Weights of a small GPT-style language model, trained from scratch on English Wikipedia: width 832.
Each number is 128 + 24 x the weight over its row's rms, rounded and kept within 0 to 255. Layers, rows and columns count from 0. Numbers have three digits each. The size before them is the row's rms in percent of the matrix's.

# layer 4 MLP up, 2240x832, rms 0.065, rows 1011-1044, columns 768-831
112:165138143100130169146133136113124136113124138127134107125109167109140113145130143141158104088126125121134113131141153094121123122135143146146170137110095158128117138106096166131131157128141131
105:119126118150132130155121119123158066137088103182158083160132104156118107154125144139097107133092147107117146109129127085159114156115122089118129116087096142129162149136099203102156125133117128
096:133149154162138125100107136138139093114128164131103123103143140132128101112110124102097126141141151107100062152156144105156120130095166134097136129134146092114185143165134122109085121127149082
099:131167144135100122108138145144133112139120144136149163103107157129090154120115111119115139138099105146110138137121135139129116105151165117178128161110149151119156086129114176165126155146125118
092:142143117134145095105148103181157085131128152123156097107147135122157162119170129147132124090105134120105132105083167113124112133150132136146109136147125116079142118107162076114101075120141115
107:179111153116070132160139152109136100120136064089139154119149125125141132096101165148136131092129109149117127144120113161113098101100101160150146125108120100133152101092116119117146126170121121
100:125142145122123141136163124129111139123148122109153136116126150135101153141131151089093155105108113086171137149110160157130107089079122139140135140159102142117155138098173113123108147114163167
100:134146120130091113091149121138114163169122136118154163128120145124104143129139125105121076135095125113112146129132124115126141132122115089128131130127110106113124127139128124124144105151082138
108:091126113150143100130106082126143142088110162142154135145094118147101139119146116127144127128116134134104122118128110132158140158112129098133051144145086160083152153140142075120104162131119141
102:134157121089136108146088139097120101179142152143144132127138118130126129135143138138174162105173101106136096102100139108088179136111103154106163140131106116111149148123159099095118133121165130
095:168079141127091180110117088127110130101068131144120149166131161102153161176129136129139117107133152114125095131130134137125104091167120116089120101110109110140107148158150134091105107107095114
072:133172119177156104101086123067114135081138146121106100115126170134169171123135105075096111169147135122118146103134108079101127125131137143103147106142117124132109168105126100080114144147147115
110:110154142123135127135103123095131107099133140136118142075123108128102161099137117126101125127130105164180134071103100116153094151170113137083129124136110128090147119119092123169134117107151145
095:105132152108163120179136111168129152149092118096132109143122105154174130133171116176109126111132100154108132139123144135193118115168102125123105092108138145137132136130140167112132119103099143
116:141103132125108126158127099176128133106132111121099129121128200108130120072085123137125099186092101169183118142176144122115126156125090119114104152142167125133129094158162135139133168130108129
117:141163074108145086126161141150121119140114173098116110113134127152124126080121108099122120144122081143124170103119092135132160121111135149121137151124132118152118121109128097112133078121118130
103:147172101094122131149153098097163131132109153138137096135172146108112088092135163134146133114104104105088140140095139142141093153145121091061149108115160145142124164086113104112139121138130136
099:101143136129104132131125132107143131120173139100102126124116147162115109124126139142129133122117109117134148141155156117140126147114143119121209088140146104157168130164088109107157146112147102
109:133133164177130116141097125117119141112138133143128135106065146169130102120144135077116109121156095150162133141155117122120124103107104086130077155088130113120138111118144108111117083144118121
100:093052124143169134151167178143154121131123143117129055144122131121087106112114113113112168141132132157107121132104125146084128186152104155142147136098107122147134129116150135135099128125115123
102:115102100118071131113136141170142154090128151158109106117124161117172138189118094154145113129115153157135149164095127140098078114106127145127125148154144117130131137119125131119131117078093084
106:118097161157139150117178112119123130097117158141138151106104102132120136135133109092132111078136154111138131145156136149150141147155130149113080141102116069091092161116159109133140125156146093
117:117127126139109131108134147166122109150146123090143144140165200127130135157123148100107140115131128138124093139148094139143149149104172107127135112117078146133109170127136121131128159107115128
103:131165175135116132094100130092150131112141091157176142146118154163125130170122127134126120097132139141141130152119140098108082118137143205111164090119123124119125159131131146151114146106130182
095:140154143141125121154123149151131121101087129175128131111124140105126112186120148095116108149139168150156134153098132138088136152119137151137178180129116113136076114153137144102080105085175144
100:149115134128124101143140082160130100133141136139094107170154118120136126160147101131094119089131089110115138152138134133137179142143136142117086132157104161125153113123211121118136139094086120
096:100133160137106117107131131128156119154138090126116136112144136124118133160122110124100091118168106094144164114164130152125107097136127151086117144126153146150136149141097138101130131147111132
099:161117139170120138128116139151106112127138146153170093117171154087139121183144125178116146142116138127129146099109144156126129154168150135169126103109132141174134136127108168119169127132165127
093:141117102173114128167133113144088151113117097098124155169142087133150126138123138177143101129126137109121107096134141187149153149110130134150141132140165136166084158129121133152123069084112134
103:100123149114183114165093132152146143127149136129144163115117080155115111133114126118131105127102102131120095143119152123094095154109152151121143116096101147138106112081117142132172125134122163
073:117075141135183118075140117129127144123161087125158104142143120137121133129081158067134129105122142113127135128137141157134120116092135163143151130120135090134101146135117069123122167142126133
103:131122130151108142107121097170088129138172114159119144131128128108107129140117119137142103134087170133102134133128086094093122121165152136180095101142131125127116120093123136144090079125141130
092:130138141123147120137116085128112071157124105097138136185134125175109098156145133117137133133136129134121102165123146107156117121106118142083132117099158097137169088105091124135137141135111135
108:110156122114107128133092134075187239127125137111096141137095134144096116134125122146136139193124149165173099088107143151173121142130123145120124136111159143120147103136129129116146155112080137
# layer 4 MLP down (transposed), 2240x832, rms 0.0373, rows 1011-1043, columns 768-831
103:148145152101147120137118106125114112156159144152161104136098141108100162140134166160124128131156105147128112147168121143161121155122135122123118155129109154115107056147129145111135135139141093
100:108156116106144105151169160175146114066180145141144100134123136123150136123157150107152135156146096149145118162136115118152148153098094095091148107106134188119091125110127104175122103103160134
100:143173160116111160121098126138132138146133127125166113117117119119124116113089121120123149172056100113092164096151105130073114108121124115125114134147140066105119141110142122078142155096180168
101:111145146124154079125159147150131137145085124115140159117111103152091096161118163110135148135132118149152138130093134115129125115116086118097142122146107095118099151112119127120141172162084131
098:132205116161084097133101091134094150117120140155132105150134156153132115127136131122160158139138103111096105166130119105103108144162108111073121130107143099120118064131146102145079122140133119
103:100120128136093148131108139116131137144159118156122167083120110140093138090069110121102100148160138097147135132133148104134118097115146132135125136148125084152115148140115096119128113105112132
098:108135147098116121109155143150138085105142139123119118129149106151126153142146151115110116130145142084109130122104159074136136146127149118109130133132126115143117119107149120118070136139141162
110:136112135123062138109123091141133149121099116113114181142125126130095106129143117104115109113096088105103151108115124073105129114144146140140157140120149090110084143123142133119125101132119143
100:123111115100120154130095098165117113110122131151122116133108111132126144132138120172125125074111115121120103130128100089094126137131155134138130138097133163135111105153113089165114155145155076
098:149125168155147123118124098157139108101151082109127114117127154124104116100126117139118111116155093137113104151128138152140130148135156093136128182137095144110129153130104174145170121086101142
097:098128138108137134137164132139120134167142114124141126135095077136198154131154099128113123147097114112132130090114146128111130145084139120123102120154119116120154109158147156093156162137095120
077:169146120121118114132150119125084114123122114133114129127105089100138162110122112124116079160163155125081144149126105144121170122091159128123143128131136151129144137110120103174146139154098147
100:141147141125103107165161162121142117137155112153122096119126119179153164118121153111135101163135146141100099142136112118108108115113132155128147117106144094103126047135123129139182146111137120
100:105107130130141158130103109124143120130184127128102169155080146144161121121121091104080117118124113094114153083109163106121145119141136135132083113108156134098120150113097081153150105123144139
115:146102136094122127132171121135117125096130166116130117093101123144152156161158138115143106129116120122125115161111120116123148125137100104134100120153106119149103096163144107113113134103154100
105:139099113114106131165194120121095126101147138119134161145142130146139131169134152143133116126127094145126119145090119099090095132118151177120172143142105088132115126126117140126077110128106113
099:121147132076164064150159097119115101134139173148120084122114142125150145153087088125159126104129121139151115121121069093125160111073109162152153122168140127090130070163141138151118148118106155
098:128138156157130112166136131164103137127074139159154120170114129107140123143126179118114131171080106150148089121106103121130150112129092114098109095051094115121138141099111155117102120154141147
109:148099142160100122129109103122089123130086117197146128105137143114120101135131115131123115106172087135119172145141158090079126118108157097102101096129120162150099095101101161097119137142072096
101:164165144176137136102182143165144118160146111112123173163117130161093127119123120133112087144136097081113111088142086090083175113114110108108113136122120114109176043136131102124157153106103165
100:113113119136168148114135133093147095173144140137099073119111144181136152130131106155125086176131123107086090111125115116103130110107121138160144182134107155143103067142173138094191170091145137
098:144137132117136098162123155072144128162138124149129143107142130113140120100111179136120154163152123154167158104104105135075154173093140155134120110136120151124163067153092139139115142166139155
120:128156124143115119147094102096112116156111136145124130129114075114131137149119145116125132151119119141134143124129167127135121101162097167139095184155169119125129135101103150078139119171130150
096:101115121147143126164178153116070122158112149105100086167107151116145137158154118154166099157161133115080187149135143093148179191113111100137132162096133118151130069178103100107133154134136168
097:119126085111146085123108076106133122164082127140157097113152128139131090128103146115105142136155073112169129102112093093125150090137131129141104159121099128152117102159122115161135100143130084
105:106138109112144101094134138136108164106127140145149159102069162136109140105080143165158177113173125163123089093125120107131140090138099164131184138139112086141111130160131125168153123119138146
095:091094120140091102158153109148117143129161111093129126130119109132144109135115129166199159134084161131140144138103148134141101104118145138149150133101111110119122097100140136134139113140110116
094:101106110115138135102098135119081150170115121124091183146166140138121147116134133091188089123133154148146073160132123115090148133113124173124148137184144102117138085106140133148112121054083140
100:098133110129137134152099083132126147153139153119139122125124144135125112142129107104110150154101123157165133125102114132154119122125111124125111127128109122108135081139106126130120088093126100
110:124117150099089142171110128100111147090177145117116137158150140121089133123151122150123082115115132145150146075106126152148113117112094136137170108106101130174109077151168109140121136132112111
102:105077155117127096170161110128141134166123143100136125165123160138147102128112094176144134122174098107115092119125096104161122132127133147138160113124161138105151196141129164124135173100100134
107:113154183100124090162119129120149121136140130122146093108054106146154132119121149115140106147101102147167139150139166117114108120112144154102117137139169117096120141139099140087116133150142079
101:136136160124159085112116164127188140159075106146158120051120123113140120111102151159103142119162132105144080141152151127114098129124175138078174161104179141131140193150099147105095126153144114
# layer 4 MLP gate, 2240x832, rms 0.0609, rows 1012-1044, columns 768-831
110:143096104146120192116112085101143142134095136119159113109089130111138118106117118086116105123092125141165131122106104147102118082117119156143105137128145124210168165141144163093088126109137097
093:120128182078106092088151152088144093132130101110136131112127163114105113135089133141111132099173156143117124126139182100154072120104110158109169128136134095160160157106117118129136117140102163
100:105143131126155123120116188106084079128122112169161141146129153132125109163101185082163151142139122095079085109129110150137124119141115132159116141080120163161092112123121147131111133150147148
094:099164139155138162139144109130086121069118138108138137138134127164108092118144130138132151159126122143143156136133155128153132091074109172130108135129120088118078111117120173132078143142132124
105:166146144127145102111101123136132110145117129163166156177141114119162108122128145117103108127121159123138141164150117127187165120132146099164087130175132094129138138165162121121118130082137150
102:101095135111140082102155126141129170112129144138122139124172149142160144103143158129101127173142163106160151137123136136146166142094141119144112135175166085113124115137110135143129140173125122
102:120195107119076046052091116104106112103127119132135149122170114168113109084133123131111089157165118141124110128107104146121123148133123149106111102116099133167130166157095147129129145132066130
105:139119121119151128095122111129108144140132131134113187137139132126119118141120156125135141170150125121160105136129183098114154093122099099123205124127134130155103102128141107099105122111113106
101:130111133086107131132156119112158141112141135182121089156090140137169132116107115071131146127121131165169139097089157121131109150188132137111124130133141097139111112070103081149112118113165183
093:125114108137096119125168114162114154108142151148147132095111100131085139136105173092121154104137143142147109150188091120106134117151139107120151151166096130134170152101143115094106137106143145
075:159123135127119153121148103177088141133138078126122134103165120103116163092144139149160149088138148119089146126107090129122116101116131111167091169123123083110131086141147102182110113118101165
108:129110130140121139127131082139112115116113163116105142109140094143117113128115113093090125084145101140116141143156149160132141159102151100167107132164080155130153157117157085099094105125106138
094:121107136135084129083125129107142114123131147141118168129098127132148129098109146122143158125152139152117146093150139114122130100112126139083112141135106114138102132129094114171168103121199122
120:184132138127149118210115106155147162146135137101141124112110166088150144130090107121116145180125131121132115143142137137124146139122113219122126147121171121170119141161107109119103147107109107
110:134182114121131136111121105125120146133061150066128133113126123118185154079139094108120144167126098144094125147128127159128131100172118107142142106145144156074162116091159150116139114141126171
102:121131136138154095127137099134126150125077167174117146128159122130160127145064139116113075154131128081139156104154112140109122113150142113138129134088176139118170111115148173133104123113131167
099:144087122135113158135076099161099135149153157128177146121152118117160136121140139110106112133121126139119116148155137098154119106144145137129127134155080138107107133105197132168138071113093144
110:121114155131166138162130130119135112126163108076159131121138090098136169150122106113128091151122192124111102170117136107147120117124126129135116137167083145130085097122136130154120109109140136
103:139134155176129155114157105115128121138084148110131120153092148156139091129115156163090128149102099132084121107127130140150121141137140120119115109141123157128170145121138146071145148170100087
104:152099102109134123144163122127142126128087129149128136131140113118146124131128135100120179117139135133124163102078111139133154161119114154081175091132125158106133079134170141111124137126130114
096:101150126098119121142140147162152139150129149135166139140140093084150094104138125112139165144167137103111125106094110113134133131136096120110104110092164099146133121124118138157113111102091103
111:140144148132138122137109094105139133170111133149079177108096123135154111136129108150145121159128129155149138134121147099117123088159084161169134146146163128127140116115118151076130129134109139
093:111185144124117165113121089118103107164170115117156116108171132119119110134092170055125113126112111113148115088134094133130106097161131125139105124166092141135100189135134164142129133098129171
096:113157105122139158159158158113138113147137139077089109139184128101149148127126085157155153142145171169101091140184177146142152138147121113093146149168123146161116124094086139124101094126117120
104:165145120119121117114108114162123162111092094164116098129128110118137154145170121177148092098131126145166191169125146160123110183118150127117122111112138126114069058148165134123153126124165107
096:115116131128128142141112145159111121126123166173115121132114123132137116098130106124053129139134123113118161174126135148145097172177147107107114136108157181106166131140132134090160128130148100
094:126135087150100143150121134143159120102151164096119119081090117108136120106139120151133146179126142089109111111132105118106131119116106109132105136095115142146126153127131163121133139134107147
095:087162119155124076129120135149092161136129094136121091114088185172177160111131150107116133111153114149136131147068152107086126115095158142138099134124125115122155132131097087124153115109094131
097:133122149132110182178093126151169099113085161125104130145087127151126127106124130108141087136144149140128159110094125115158157148119142081115154138104101151113123144108121134100122126180181177
103:138141111139143148067110141131128149114127131141152123125126087118125132118118144039123152131129142126154150098110143175175160130098173105173150142132126130161106091126136117135144095152152141
100:145134139113141140162099166139140120131129129129124101121164132114111155085127143148148164121113142125120138106125111104134143131151149148153111091132156107160123133104116172144158157148107133
102:139161121127158123172150143125149139073133138138164122106134089073121124126115078065114155138118114115115139116129142104100123158112131072130108129182115122132093121130129136126130095145141179
106:123115116070097114105138110128124134094143128156100104125096148133150148161115206101140101132158103127099138124135124078126118090142152122128131140102160121145092116084104112127138108153143119